Weights of a small transformer language model.
Architecture: LayerNorm before each block, learned positions, biases, tied embeddings.
Each number is 128 + 32 x the weight over its row's rms, rounded and kept within 0 to 255. Layers, rows and columns count from 0. The size above them is the row's rms in percent of the matrix's.

# layer 2 MLP up, 2048x512, rms 0.0519, rows 335-387, columns 320-383
size [ 99 105 124  96 103  95  97 101  96  93 101  94 101  96 100 104 105  92 103  97 101  98  85  90 103  94 101 101 112 105 108 100 106  93  96 102 102 102  96  90 110 113  96 103 101  89 109  97 119 106 103  85  96]
[[178  84 157 107 123  60 140 108 108 159  82 117 111 152 128 149 142 124 132  82 139 131 190 148 139 100  95 101 140 161 125 128 141 158 145 131 138  48 104 128 165 100 118 128 143 102  94 161 148 156 108  97  97 152  64 132  99 137 106 100 128 153 158  84]
 [179 186 142 129 127 114 119 114 219 109  78  50 148  98  93 149  95 169 147 166 116 145 130 146 114 101 122 145 125  71 172 162 111 164 111 107 142 152 156  44 133 101 130 110 170 133 150 134 125 141 163 166 156 103 171  69 170 127 140 132 172 102 169 163]
 [156 193 177 124 136  90 142 125 165 161 106 139  96 164 156  85 109 149 125 199 118 172 102 147 149  69  88 108 169 155 153 133 130 124  76 132 166 180 132 127 182 104 110  74 111 151 171  86 105 119 120 127 138  99 139 118 169 110  80 113 189 171 144 127]
 [154 148 115 183 128 127 161 130 112 166 146 176 114  98 121 154  87 112 175 177 113 136  56 110  82 131 138 131 153 204 117 147  90 127  69 108 161 144 146 119 211 121 149 152 123 107  97 137 100 169 138 134 102  95 151  71 130 146  92 154 160 102 130 129]
 [114 109 147 121 152 102 138 102 104 165 153  87 155 150  88 133 133 144  78 118 178 112 137 125 111 136 132 111  82 180 147 120  96 111 182 150  64  85 131  56  98  87  80 109 162 151 143 139  83  92  62  97 105 102 149 130 144 129 187 111 109 129 142 110]
 [153 110 134 139 151 109 138 160 112 129 162  93  79  77  66 124 121  83 113  67 113 119 149 133 118  85 134 112 113 192  79 209 143  91 107 125 111 164 188 136  94 157 120 149 108 160 109  60 116  75 162 117 163 112 142 139 172 132 183 108 108 143 192 103]
 [133 131 108 127 183 104  89  82 117 127  69 137  73 102  90  83 143 141 181 132  95 136 125 188  93 190 127 104 115  84 111 140 106 137 114  94 126 173 167 137 149 143 104  88 136 113 141 134  93  99 133  86 168 137 175  28 186  44 124 134 110  96 113 139]
 [169  71 135 122 102 103 136 144 170 125 154 155 175  67 196 127 128 151 161 125 119 153 129 124 127 105 133 155 133 125 150 134 155 125 189 174 151 114 127 106 152  85  96  68 118 140 167 121 136  61 138 126 119 167  75 113 114 130 105 185 150 139  82 171]
 [ 92 116 121 140 124  85 149 104 152 137  79 133 105 130  92 185 154 124 101 134 151 152 117 107 111 107 101 157 154 106 137 119  96 207 139 135  95 107 202  72 137  86 107 117  86 138 141 156 163  75 121  87 134 116 137 113 108 150 127 117 135  71  94 159]
 [149 133 161 169 129 180 137 118 124 102 116 115 208 118  88 142 142 158 200 138 178 169 160 115 125 114 159 138  78 114 148 153 115 104 164 125 151 152 119 112  85 159  95 104 118  93 148 138 113 155 153 109 119 162 141  83 179 124 106  84 126  51 143 148]
 [120  97 149 146 111 116  63 120 155 120 164 108  73 155 180 128 140 115  80 110 130  95 106 117 142 126 129 153  78 158 134 119  91  75 112 175  86 138  87 166 163  75  94 110 120 108 186 145 152 131 146 152 139 114 107 145 203 124  57 139  67 130 122 137]
 [127 189 152 123  98 123 163  97 148 114 205 108 119 128 116 136 109 191 142 120 141 129 134 117 118 128 167 106 162 158 158 139 141 197 153 184 149  96 116 125 190 157 122 116 186 164 148  56  74 125 165 103 150 108 155  46 116 118  95  42 153 104 102  88]
 [171 148 162 143 119 118  62 174 110 173  94 105  88 116 143 128 135  85 137 163 108 106 142 136 121 155 158  83 122  78 129  79 148 109 162  66 153 140 143 150 108 112 179  90  49 134  95 132 134 108 115  67  82 126 104 121  89 129 149 130 141 131 110 117]
 [ 71 152 122 135 101 160 157 113 136 151 144 132  87 133 110 221 195 106 170 132 105  62  95  67 136  93 197 180  97 138 141  95  75 155 117 130 124  61 133  57 118  52 139 171 115 133  92 124 138  52 100 112 148 113  87 115 132 167 202 143  80 110 175 157]
 [107 163 139 143 191 153 129 166 190 148 105 105  66 101 206  85 122  82 118 154 141 109 111 134 129 126  86 107 142  87  81 189 139  96 154 121 103 145  41  90 154 219  51 149 179 171 126 123 136 105 109 115 182 132 128 106 107 120 174 123 164  67 122 109]
 [130 107 163  46 105 232 176  98 148  91 109 150 116 113  82 130 162 120 144 129 122 113 108 113 118 109 108 184 109 139 159 100  89 170 100 119 166 112 114 176 169 101 142 174 115 139 137 139 142 100  65 134 109 161 158  49 125 146 137 167 186 134 171 112]
 [ 97  90 169 125 156 134 160  97 167  48 132 139 107 119 153  88 106 119 166 123 190 124 147 102  74 147 145  88 179  67 184 128 114 215 105 111 125 178 112 117  94 162 167 147 167 188 111 158 128 128 140 128 145 155 161  97 124 162  96 117 152 111 126 132]
 [ 84 176 121 140 106 190 188 121 129 128 153 147 130 131 176  83  95 108 118 145 175 163 163 139 127 153 140  60 146 100  79 146 118 143 147 161 155  71 142 132 129 141 135  95  77 163 122  70 100 133 109 122 112 131  87 130 148  83 163 124 131 117  98 117]
 [192 120 190 108 101 143  62 136 104 144  82 156  89 190 156 115 115 136  37 150 138 153 155 119 108 146 126  90 130 142 126 154  79 133 105 113 161 104 101 102 142 114 130 126 147 118 184 161 105 131 188 148 127 100 146 151 135 147  87 154 185 161 151 150]
 [127 138 103 133 139  96 139 162 195 151 118 133  80  87 107  94  86  91 135 131 131 102 167  99 155 147 105  59  84 183  96  94 111 131 117 122 122 112  63 116 196 179 125 204  71  89 118 149 164 127 137 138 121 136  94 183 185 175 147 115  91 152 150 108]
 [ 72 100 124 112 156  76 112 133 104 140 114 172 138 107 174 119 126 138 150 103 144 131 157 104 103 134 169  99 154 136  98 168 139 112 153  96 144 197 141  97 134 119 174  71 180 109 124 156 106 130 147 111 152 129 129 110  79 192 128 151 103 118 141 112]
 [152 129 197 163 135 100  67 139 119 115 154 116 198 151 117  92 150 169 141 113  47 164 146 144  88 148 133 179 150 167  66 103 129 113  93 168 126 101 130 104  91 176  87 164 170 139 145 126 156 159 137 124 126 140  86 109 131  62 169 132  76 116 116 160]
 [ 76 116 138 168 166  95 100 119 104 127 118 110 132 155 115  80 215 140 185 106 109 106  85 104 179 177 145 118 128 139  94 125 152  93 111 135 113 141  41 144 104 115 180 152  82 124 167  75  92 184  98  95 115 133 101 156 102  89 155 126 109  83 144 131]
 [137 118  85  75 118  93 165 146  90 111 145 128 129 114 172 129 150 167 164  90 145 133 216 101 123  98 120 105 116 178 120 163  79 115 160 120 115 110 173 190 133 206 105  49 117 132 152 158 107 105 127 138 171 135 103 100 105 109  89  57 139 174 171 162]
 [171 147  93  60 111 127  74 214 154  69 181 106 146 107  56 170 131 182 120 161 147 145 128 133  76  69 101 186 113  90  55 154  94 150 179 138 128 195 139 107 124 105  41 122 134 138 152 112  99 132 134 120 140 129 133 145 116 123 158 135 109  54 101 116]
 [122 137 166  94 117  83 187 125  67 123 103 136  93  90 110 151 104 126  96 111  98 102  87 153 141 116 128 180 157 105  96 122 147  76  86 100 105  79 103  86 141 151  56 134 116 122 130  81  64  93  71 133 144 107 102 167 159 166 160 106 105  99 112 146]
 [139 171 121 170  91 173 154  99 101 110 122 107  88 116 146 174 123  70 155  98 122  95 166 147 211  68  53 140  39 143 106  61 130  96 145 133 114 110  88 126 138 172 124  95 160 154 136 134 139 100 140  89 146 170 100 172 161 151 148 167 117 103  82 134]
 [182 121 125 194 157 157 145 139  83  85 129 139 126 128 139 149 116 121 172  53 126 116  90  99 112  89 148 135  57 107 157  98 176 139 151 141 156 105  50 139 124 125 179 130 114 144  92 155  97 163  61  99 130 176  83 117 133 165 157 151 120 111 169 133]
 [ 78 126 153 166 145 173 163 114 138 118 162 178 137 148 118 121  78  88 110 128 101 120 125 154 178 147 164 136 169 110 151 144 130  44 174 117  94 164  92 149 134 131 140 129 131 154 152 128  57 107 131  78  90 117 163  90 129 124 124 175 157 109  96 101]
 [162 105 123  73 107  93  83 155  76 146 154 107 116 166 169 191 155 122  92 130 143 105  95  88  96 128 147 159 128 117 128  72 153 167 150 189  87 103  95 103 154 176 166 122 208 109  62  72 186 124 139 116 139 147 112 161 166 142 117 128 186 170 159  98]
 [175 164 114 166  64 119 168 115  96 133 121 152 102 147 136 141 102 108  79 133 142 101 173 118  94  74  86 119 109 111 125 125 127 101 103 137 103  83 124 122 113 119 135 105 169  97 136 163 110  98 116  80  78 111 135 113 155 100 148 159 119  93 146 151]
 [142 202 169 111 106 158 128  62  84 141 133 146 153 106 133 169  86 100 125 117 137 126 141 130  90 140 104 142 156  90 144 126 125 133 101 105 144 116 126 153 125 132 179  90 115 123 146 162 113 134  73 163 123 139 135 102 108 120 144 126 159 182  92  90]
 [106 140 192 128 177 106 123 163 116 127 119  95 157 120 167  93 158  79 121 185 136 131 156 163 134  89 134 129  99 105 148 165 157 107  84  95 147 131 123 143 104 124 113 128 142 178 158 112 184 128 173  51  86 153 160 178 161 131 159  90 101 105 208 128]
 [161 123 126 121 149 123 183 164 111 132  88 138 143 102 112 128 143 164 135 122 146 124 186 125 107 178 116 176 152 128  80 134 156 131 143 121 133 163 115 179 119 127 182 128 132 156 136 128  55 149 110  37  58 181 127 118  66  86 143 132 136 102  52 117]
 [127 124 156 167 119  98  76 156 126 105 147 125 146 102 148  94 106 141 170 145 171 133  88 153  94 117  97  92 129  98 129 145 109 143 150 135  81 141  46  88 140  95 141 143 114 116 191 124 144 165  92 144 200 156  96 164 174  48 135  93 167  79 128 108]
 [ 95 182 132 148  90  90 134 155 109 146 127 145  88 129 123 125 117 122 190 133 171  96 104 128 121 113 132 164 164 135 176  87 129 129 140  85 135 205 146 112 131 168 108 119  87 180 153 118 170 140 108 120  78  69 188  70  57 166 139 114  82 137 172 121]
 [116  75 126 115 171 135 119 120  97 154 135 149 134 153 167 128 145 160 209 125  31  97 107 132 160  81 141  99 165 131 129  78 116 146 128 149 151 132 177 103 113 195 155 121 122 117 117 120  86  84 129 107 140 130 168  91  99 155 142 169  93  95 144 152]
 [129 171  95 102 104 136 105 119 144 120 154 159  62 120 133 201 114 126 119 143 114  78  97  93  86  75 173 163  91 155 149 152  94 211 113 177 113 139 173 122 126 146 124 182 136 156 136 142 145 119  40 125 140 186  94 133  90  99 150 143 112 189 118 108]
 [156 120 168 119 133 146  74 144 147 185  98 191 103 145 145  97 137  40 129 208 104 132 141 132 154  89 167 102 154 123 139 109 128 126 145 105 142 126 158 151 118 126 175  85 141  90 149  81 187 144 133 138 123  95 122 102 127 131 132 135 126 124 106 157]
 [156 132 168  90 196 106  96 130 109 114 178 126 113 106 122 134  62 107 184 104 106  95 154 116 128 130 127 133 188 119  81 102  85 168 144 103 178  93  79 156 118 177 132 183 140 130 109 160 151 171 116 112 158 130 167  56 134 155 105  66 138 127 110 149]
 [136 113 119  89  58  93 153 169  89 154  88 110 140 119 118 105  87 147 146 147 112 156 157 171  75  50 108 107  99 150 115  88 150 131 159 110  94 144 122 136 191 164 162 109 118 163  71  88 126 117  92 103  99 110 160  93  86 117 190 115 156 163 134 133]
 [128 134 128 179 102 149 139 115  82 191 139 143 113 119  98 186 160  99 122 130 128 152 115 112 141 105 186 157 120 165  98 129 168 160 116  92 111 154 145 159  98 137 160 138 192 124  90 156 121 102 101  91 153 145 139 109  86  49 133 120 119  99 161 126]
 [194 115 162  87 123  98 145 110 131 137 104 129  54 187 113 101  99 149 122 128 171 146  64 191 108 122 163 122  32 110 135  92 184 137 127 190 123 140 162 117 185 109 193 128  82 167 164 111 100 108 139 168 137 159 124 155 203  94  69 189 159  87 111 108]
 [105 166  91  59 128 109 127 168 132  89 112 141 120 162 111 119 122 197 178 209  90 122  77 195 108 102 164 130 142 172 115 120 151  87 157 152  90 115 131 157 165  41 145 169 183  91 128 139 180 106 114 109 134 126 146  94  84 183 107 140 152 146 158 160]
 [117 177 107  97 161 112  75 118  56 150 116 156 115 139 150 189 135 123 109 176 211  92 146 169  72 128 106 158 109 127  79 111 136 128 135 136 121 163 126 119 145 121 124 163 119 112 146 162 137 140 128 132 161 111 136 105 113  83 139 132 114 104 115 147]
 [132 109 166 150 119 111  88 118 147 114 174 101 141 145 125  83  76 130 121 158 113 145  82 139 177 119 192 120 142 123 137 103 177 149 114 130 128  78 122  99 142 123  88 132 174 151 123  99  74  98 129 144  74 110 175 100  88 150 113 102  84 102 189  98]
 [100 121 124 180 148 113  99 123 180 115  80 146 149 100 146 168 119  90  70 102 102 116 165 217 173 111 138 183 134 153 167 183 104 180 141  93 111 132 156 112  74 124  97 129 140 182 101  96 160 136 135 110 155 112 150 147 216 114 136 151 105 122 112 107]
 [156 125  87 152  90 158 111 161 149 155 109 135  95 135 135 124 107 111  56 121  69 140  91 109 133 120 120  95 156  93 133 157 169 120 139  88 111 109 118 150 150 162 162 107  94 102 125 120 101 108 136 140 119 156 153 139 135 156 146 125 182 116 115 124]
 [120 144 163 102 143 148 119  96 200  69  92  74  86 136 152 103 138 143  87  82 116 149 150 159 115 154 191 127  97 132 113 154 112  97 104  65 102 113  65  71 102 167 152 204 124 133 111 141 157 177  84 165 127 150 168 150  92 195  68  97  85 170  98 152]
 [136  66 114 136 144 146 106 107 106  84 120 141 184 142 169 127  88 172 111 141 107 130  96 134 147 174 132 109 160 145 155 108  99  98 119 144 128 117  53 160 108 135 126  79 119  84 127 129 118 160 195 145  47 102 147 167 133  93 109 134 101 124 143 126]
 [122 213 185 131 120 144 149 142  54 127 139 146 183 159 100 147 122 115 103 135 100 134 130 152  92 133  97  56 157 130  63 185 164 145 149 144 117  98 170 139 152 142 134 142  95  92 136  90 152 155 156 129 182 135  85 106 120 122 115 100 103 152 152 162]
 [142 154 153 106 182 161 182 137 110 151 149 162 124 158 144 138 113  83 129 126  75  88 142 138 107 101 112 145 134 123  68 145 150 132 100 187  53 166 115 188 111 128 133 160 133 104 198 125 142 140 111 122  93 139 124 165 212 153 187 165 189 114  53 127]
 [ 43 134  75 140 162 115 124 153  72 156 136  70 148  93 120 129  93  80 162 146 193 127 112  90  47 112 125 104 195 173 145 111 175 109  96  64 199 112 196 107 112  83  95 125 174 162 114 139 183 174  96 117 140 118 155  96 154 219 128 172 107 163 130 150]]
# layer 2 MLP down (transposed), 2048x512, rms 0.046, rows 335-386, columns 320-383
size [124  96 112  99  91  94 107  96  99  97  88 116  97 105  92 101  92 117 115  98  84  98 109 117  93 108 100  95  95 100 100 104 150  93 105  99  95 114 105 100  93  90  94  98  96 105  96  96 120 104 104  96]
[[152 144 179 156 106 155 130 167 126  69 117 103 150 108  58 118  99 150 136 137 121 114 133 150 136 218 155 118  79 129 119 107  87 135 109 148 177 174 169 129 169 145  89 139 116 131 137 173 131 187 117 147 158  79 114 100 157 185 128 107 137 143  58 153]
 [108 191 102 125  97 147 136 129  87 118 146 143 100 125 107 104  61  71 115 107 157 117  81 102 143 194 163 138 122 151  78 108  79  95 129 177 120 127 130 117  94 115  78  75 126 121 129 151 115 104  70  81  76 144 103 121  73 152  71 133 144 123  88 130]
 [147 136 124 108 148 182 162 103 116 142 109 115  82 205 146 135  94 117 163 104 102 174 195 100 168 111 137 172 128 112 143 114 101 162 127 169 166  93 109 145 111  82 128  77  76 165  82 116 156 137  58 134 123  94  91 168 119 152 122 119 122 177  71 154]
 [101 142 123 135 118 103  99 143 134 100 150 108 151 117 154 134 137  92 109 101 121 109 134  57 137 141 117  98 121 148  91  93 107 187 110 157 136  87 129 158  88 135 111 198 175 132 138 108 170 142 154  60 164  74 149 146  93  88  72 174 117 198 131 110]
 [154 143  79 151 129 122 159 162 149 132 118  86 174 193 133 132  86 128  92  99 146 112 137  67 154 140 148  81 187 169 170 140 153 149  91 136 110 164 136 197 161 126 110 130 138 111 104 130  75 108  96 133 142 157 165 135 162 150  82 149 145  83 108 181]
 [148 162 136 121 133 135 112 126 141  91 135  86 207 143 117 126 160  97 149 150 107 106 141 131 190 138  72  77  97 155  69 156 180  68 125 122 125 195 169 148 110 159 182 144 106 132 196 144  89 154 136  99 144  44 107 120  53 105  96 202 149 128 132 130]
 [154 110  88 137 137 105 106 117 109  53  72 119 101  96 137 129 153 115 164 142  71 187 119  86 127 100 102 124 167 114  65 149  86 131 109  91 130 132 157 107 111  98  62  83 113 110 153 142 184 134 115  94  82  72 110 120 119  79 114 152 211 122  79 160]
 [152 114 146 143 116 166 120 100 144 120 153  67 168 108 194 113  82  94 104 125 134 122 116  97 160 141 158 127 146 125 106 174 121 109 187 135 127 102 182 110 149  97  76 128 175 132 155 196 122  99 124 139 141 145 132 126 158 159  47 124  83 147 153 143]
 [ 79 113 123 124 166 138 124 139 137 175 106 107 174 167 160  96 143 169  88 112 133 104 130 127 130  91 135 107 152 113 128 100 155 160 101  59 145 114 102 132 143  90 145 171 112  95 158 192 148 174 142 136 111  98 103 124 175 117 116 146 137 163 146 132]
 [105 154 123  94 133 134 140 156  85 188 154 135 114 161  89  87 110  58  86 131 150  97 168  90 151 125 182 115 133 124 111 110 106 122 154  72  74  96 110 132 139 143 118 116  83 147 144 111 120 138 164 200  87 149  99 141 125 139 146 142 127 160 142 146]
 [168 113 157  55 128 145 119 179  73  90 106 153 162  65 133 121 151 103 201 161  82 136 132 157 118 107 106  93 143 116 116  51 114 160 164 133 223 137 107 146 161 166 180 104 149 151 152 150 149 134 149 118 111 114 136 158  77  99  93  98 134 122  96 207]
 [138 158 111 110 159 150  65 101 105 138  70  97 127 117  99 115  91  96 117 212 117  71 162 144 111 199 135 147 109  91  80  81 142 129 116 158  82 105 145 160 121 145 153 118 170 138 133 138 106 155 118 159 115 161 160 144 169  94 104 150 134 150 118 122]
 [121 119 115 116 151 154  82 115  88  90 137 151 159  88 124 136 112 163  92  69 165 129 121 116  89 130  59 170 143 111 117 111 116 111  76 167 133 142 133 136 144 127 153 136 168  70 136 120 162 142 121  90 144 149  96 153 135 110 167 113 168  88 133 136]
 [193 132  84 167 190 134 139 119 143 152  74 122 124 161 121  97 181 157  91  94 111  94 131 154 174 133  96 120 159 132  93 123 206  78 155 118 167 148 124 129 139  84  54 111 185 131  93 127 147 111 147 204 127 137 193 101 118 148  90 126 169 137 168  95]
 [121 126 156 180 142 113 130 141 158 109 120  79 103 187 111 155 139 121 127 116  97 129 147  52 167  99  65 155 136 124 113 185 141 157 106 130 110 186 154 172 120 168 166  90 140 129  98 136 120  91 147 114  83  75 184 122 118  91 150  92 168 138 116  85]
 [137 163 119 106 117 139  92 167 132 198  88 160 114 125 127 151 102 119 139 102 127 116 150 118  87  93 136 122 122  77 137 155 122 151 113 116 105 125 167 178 126 114 189 165 130 169 144 137 118 117 145 132 125 121 151  78 119  94 129 112 141 188  59 141]
 [130 129 130 149 125 151 153 127 154 176 155 116 106 124 162 153  95 125 154 105 123  87 132 159  99 111 105 100 139 120 139  53 144  96 111 203 137 111 163 145 108 133 150 131 125 146 130 173 157 154 155 132 121  95 153 161  89 124 150 105  56 134 111 162]
 [124 195 135 161 160  89  69 107  89 119 119 103 152 163 114 151 129 108  90 116  78 112  80  83 135 158 111 115 128 123  96 130 102  93 166 120 143 216 155 139 187 119 169 132 154 103 168 140 115  86  84 128  97  92 157 170 140 105 118 139 176  87 122 143]
 [146  91 111 177 173 139 179 147 155 124 177 175 154 146 153  88 115 130 107 106 127 123 153 177 142  98 116 174  72 165 156 179 156 105 129 137 163 176  81 130 139  86 121 118 138 138  72 122 154  93 127 103 104 141 117  80 131 122 149  96  69  94 114  88]
 [129 103 147 113 126  85 129 149 155 159 159 130  74 208 117 109 132 188 149  80 189 207 126 126 121 106 139 144 136 158 217 104 135 125 144 132  74 100 138  94 152 124 109 161 167 109  97 119 119 144 101 138 141 135  99 131 166  82  61 153 143  88 135  97]
 [106 122 137 141 163 148 170 132 115  88 125 122 132 117 146  95  97 137 158 146 124  85 118 180  98 147 166 202 133 156 131 142 178 130  75 105 117 147 141 134 143 132 115 158 112 152 157 100  90 155 112 135 110  82  89  67 170 119 113 100 150 148 211 168]
 [129  83 103 155 146 129  85  92 164 109 121 139 143 153  71 163 105 132 146 110 100  98 124 131  71 123  89 202 171 181 168 183 108 126 159 210 119  93 163 121 111 122 151 117 135 118 168 132 126  75 105  71 144  96 127 119 157 135 132 122 133 162  95 105]
 [109 160 179 114  88 137 124 108 149  94  98 152 119 194 131 162  47 124 110 122 108 114 186 151  99 124  92  79  46  95 125 141 135 118 149 154 107 155 156  90 126 189 168 132  99 102  70  91 185  74 126 140 159  98 150 165 159 161 184 139 125 165 120 144]
 [173 155 146 106 192 108 173 123 126 141 147 155 155 124 122 165 150 117 117  75 124 142 173 114 124 156 171 105 155 121 131 121 147 139 147 131 147 126 106 114 121 168 166 147 150 118 148 156 152 172 118 188 155 136 145 127  56 173 113 112 123 126 108  98]
 [171  97 171  99 140 181 171 194 126 141 135 116  94 141 136 108 140  91 166  62 146  68 138 131 104 123 137 137 131  36 133  85 171 109 155 131 171  41  63  96 147 186  83 174 113 116 131 126 143 177 119 105 142 113 114 102  73 136 103  57 109 119 148 112]
 [142 158 123 120 143 207  48 105 202 101 166 139 126 218  78 116 188 142 112  85 154 121 168 136 111 130 149 142 128 123  71 144 108 140 124 148 160 123 176 152 132 136 132  91  74 117 128 150 108 139 122 100 163  39 197 142 130  98 165 153  79 178 170 111]
 [110 202 118 146 119 130  31  47  93 154  99 129 126 136 128  95  90 156 135 120 141 110 181 122  98  72 139  87 135 129 128 166 122 113  88 122 134  75 157 156 150 110  66 158 144 118 143  94  94 120  89 138 127 133 142 131 122  82 111 142 140 125 143 107]
 [153 126 161 106  91 125 150 122 135 144 143 158 116 153 124 118 121 149  73 119 152 177  66 134 125 142 198 148 135 173 134 123 132 149 106  95 136 147 164 148 158 180  97 118 145  78 141 120 105 165 162 138 151 107 126 147  77 139 101 148 125 188 173 118]
 [139 107  73 118 207 137 111 117  79 130  83 127 238 148 152 161 169 115 103 154 113 119 144 125 113 188 132 164  59 148 121 113 112 103 109 201  83 151 176 163 117 132 127 119  85 124 157  96 111 153  91 124 140 112 148 120  98 106 112 114  91 129 109 140]
 [136  50 191 126 176 135 113 167 128 209 116 117 110 106 100  71 171 132 169 149 142 109 127  87 165 117 152 117 138 137 143 127 121 124 135  83 124 131 105  82 111 143 126 174  81 106 126  85  90 148 146 151  74 115  69 155 123 157 158 128 144 153 118 150]
 [ 82 114 140 112  75 142 169 143 160  85 162 152 155 144 130 158 130 126 125 111 115 151 112 197 153  85  99 146 159  89 134 138 162 138 153 165  75 154 107 101  86 121 115 152 114 103 123 136 125 130  87 131 119 145 129 113 107 142  27  89 144  86 144 139]
 [108  96 123  99 159 161  76 121  98 131 170 146 139 172  81  96  99 109  78  86 166 145 113 117 117 128 189 135 136 160 130 139 142 152 120 165  59  91 141 102  81 149 208 146 144 146 137 194 185 112 124 166 111  94 162  84 103 118 104 123 128 143  90  82]
 [161 134  88 114  74 161  62 101 128 175 169 144 113  66  79 164 100 110 152 131 168 149 166 116  82 160 126 114  80  97 168 165 116  72 139 118  98 146 101 121  93 123 135 177 110 172 144 146 128 125 143 178 109 125 149 168 130 166 158 132 143 118 115 173]
 [123 157 124 130  96 140 152 129 169 162 162 161 141 139 207 148 125 152 123 159 118 137 113  81 142 130 138  77 151 100 133  69 120 131  80 133 121  90 111 110  70  87 157  91 101  96 160 241 103 109 143 180  94 130 121 125 112 171 137 133 117 187 141 137]
 [126 146 125 108 173  71  98 133  65 121 143 161 136 179  85 204 183  96 134 111 165 118 136 124  83 155 191 129 150  98 105 102 114  19 142 146  98 128 146 124 174 108 121 155 145  96 149 131 115  85 102 140 127  78 134 114  73 124 146 133 115 115 147 128]
 [124 124 100 140 119 141 154  96 138 145  96  77 114 149 152  97  95  95 105 166 105  79 107 140  84 116 125 100 100 126 134 148 114  84 141  76 135 121 140 133 106  89 120 126 148  83 106 129 151 125 170 123 107  97  36  59 145 118 172 184 105 126 109 101]
 [135 123 122 121 139 120  90 158  84 118 120 136 169 162 134 148 114  93 109 142  65 114 129 152 127 148 226 151 117 168 129  97 171 143 113 154  71  69 160 100  65 189 128 109 102 143  89 131 142 179 173 134  76 168 143 146 167 145 135 143 116 173 125 111]
 [209 148 106 147 109  89  82 141 155 174 116 129 117  81  85 112 136 139 106 156  77 109 103  93 121 154 103  70 112 106 104 128 122 100  91 124  92 161 158 173 115 140  88 160  97 129 171 127  80 108 122 152 169  95 108 134  89 137 172 176 184 138 124  90]
 [177 115 183  98 133 186 133 182 133 109 143  84 128 101 130 118  98 150  84 106 128 109  90  76 154 140 125 153 126 111 116 148 148 136  93  88 105 150 134 131  96 152 110 176 136 178 155  90  36 108  91  84 245 152 179  74 127 103 137 159 112 170 146 122]
 [125 144 119 163 120 169  49 191  94 155 106  97 122  68 167 148  95 100 150 110 159 128 172 178 113 156 137 107  98 104 119 134 133 137 169 114 101  84 122 200 195 194 141 161 136 109 142 196  80  73 174 140 126 156  94 119  69  35 105  93 144 107 145 197]
 [194  86 155 149 137 149 117 145 119 149  79 167 148  93 114  87 116 175 146  61 153 109 100 132 120 139  85 147 156 179 115 101 136  69 103 108  80  90 115 125 108  58 127 107 137 105 123 134 194 146 136 184 132 106 179 136 125 123 136 160 109 155 115  97]
 [226 131 111 196  67 149 174 142 189  78 144 152 127 122  90 119 157 123 177 119 119  81 133 144 152 131 142 128  61 156 132 153 128 155 103 108 144 135  87 179  93 125  91 138 139 139  93 110  77  95 116  85 114 102 142 148 100  23 116 134 112 103 147 111]
 [123 149  89 120  84 116 108 160 160 104 116 140  96 130 105 159 131 191 124 128 141 102 156 159 113 173 114 112 144 133 100 158  99 140  79  83 116 113 171  92 147 105 114 137 126 138 125 155 132 179 125 181 153 149 129 199  65 143  72 132  83 187 115 165]
 [ 80  88 160 161 214  90 162  91 164  81 137 137 112 175 140 134 184 108  81 119 111 116 146  98 132 112 112 153 116 133 124 107 151  98 141  98 146 104 152 138 140 132 126 107 132 136 140 100 133 105 121 123 154 181 118  68 129 121 113 170 151 137 173 171]
 [148 124 120 164 113  75 147 156 144 109  77 163  86 151 181  86 157 112 106 100  87  97 117 109 121 147 165 148 122 104  67 114 139  87 187 194 154 183 113 131 183 130 156  73 139  83 150 148 124 144 131 138 103 145  58 141 152 170 129 118 113  93 132 127]
 [139 157  93  87 126 122 192 149 108  85  61 108 150 125  88 126 131 119 135  79  62 122 158  95  94 159 109  66  94 127 102 120 140 112 140 170  96 155  93 162 182  88 134 152 115  78  92 190  88 109 157 139 171 101 143 162  77 119 101 169 189  89  94 128]
 [ 69 146 147 112 158  99 151 106  94 109 178 101 164 114  80 130 196  75 146 148 103 135 139 172 124  99 131  72 140 113 107 105 115 174 160 173 106 100  98 150 144 149 114  92 134 164 125 136 143 137 108 152 110 118 160 145 111 110  83 131 135 149 139  68]
 [123 165  83 140 140  78 138 126 127 120 109 148 107 127 180 115 174 129  94 101 127  72 182 134 109 106  73  99 157 123 118 117 159 110 110 132  97 173 121 153 134 125 160 133 105 117 153 158 137 107 140 156 113 124 138 139 114 166 114 163 119 194 187 143]
 [120 166 138 188  87 147 110 134 109  74  89 123 110  82  89 133 136 222 183  89 132  82 123 138 149 190 154 160 119  91 176 100 146 163 171 126 122 143 125  88 111 187 159 118 165 124 121 107 102  71 156 141 130 111 141 137 121 127  87 127 139 136 131 119]
 [111 157 130  92 157 157 128 119 158 141 190 124 168 183 144 131 119  89 139  95  85 150 178  90  98 168 163 137 166  94 111 114 143 117 141 158 138 106 155 115  88 117 152 176 190  73 164 134  98  88 111 156 125 124  94 182 108 180 103 113 158 162 133  50]
 [144  96 124 136 201 150 156  85  99  89 152 110  99 187 126 129 101 117 133 101 188 140 101  94 121 138 169 174 157 113 117 121 190 117 119 150 128 160 135 146 131 151 120  83  92 145 184 157 193 130 100  57 173  81 158 114 103 194 155  94 131  97 119 115]
 [ 72 155  86 121 178  99 113  73 173  14 132  99  73 121  86 144  93 156 102  75 120 144 159  65 102 172 105  55 122 158 182 125 180 160  91 108  67 167 115 135 167 120 118 163 135 101 131 119 164 134 121 132 194 145 131  71 132 194  84  91  63 174 124  84]]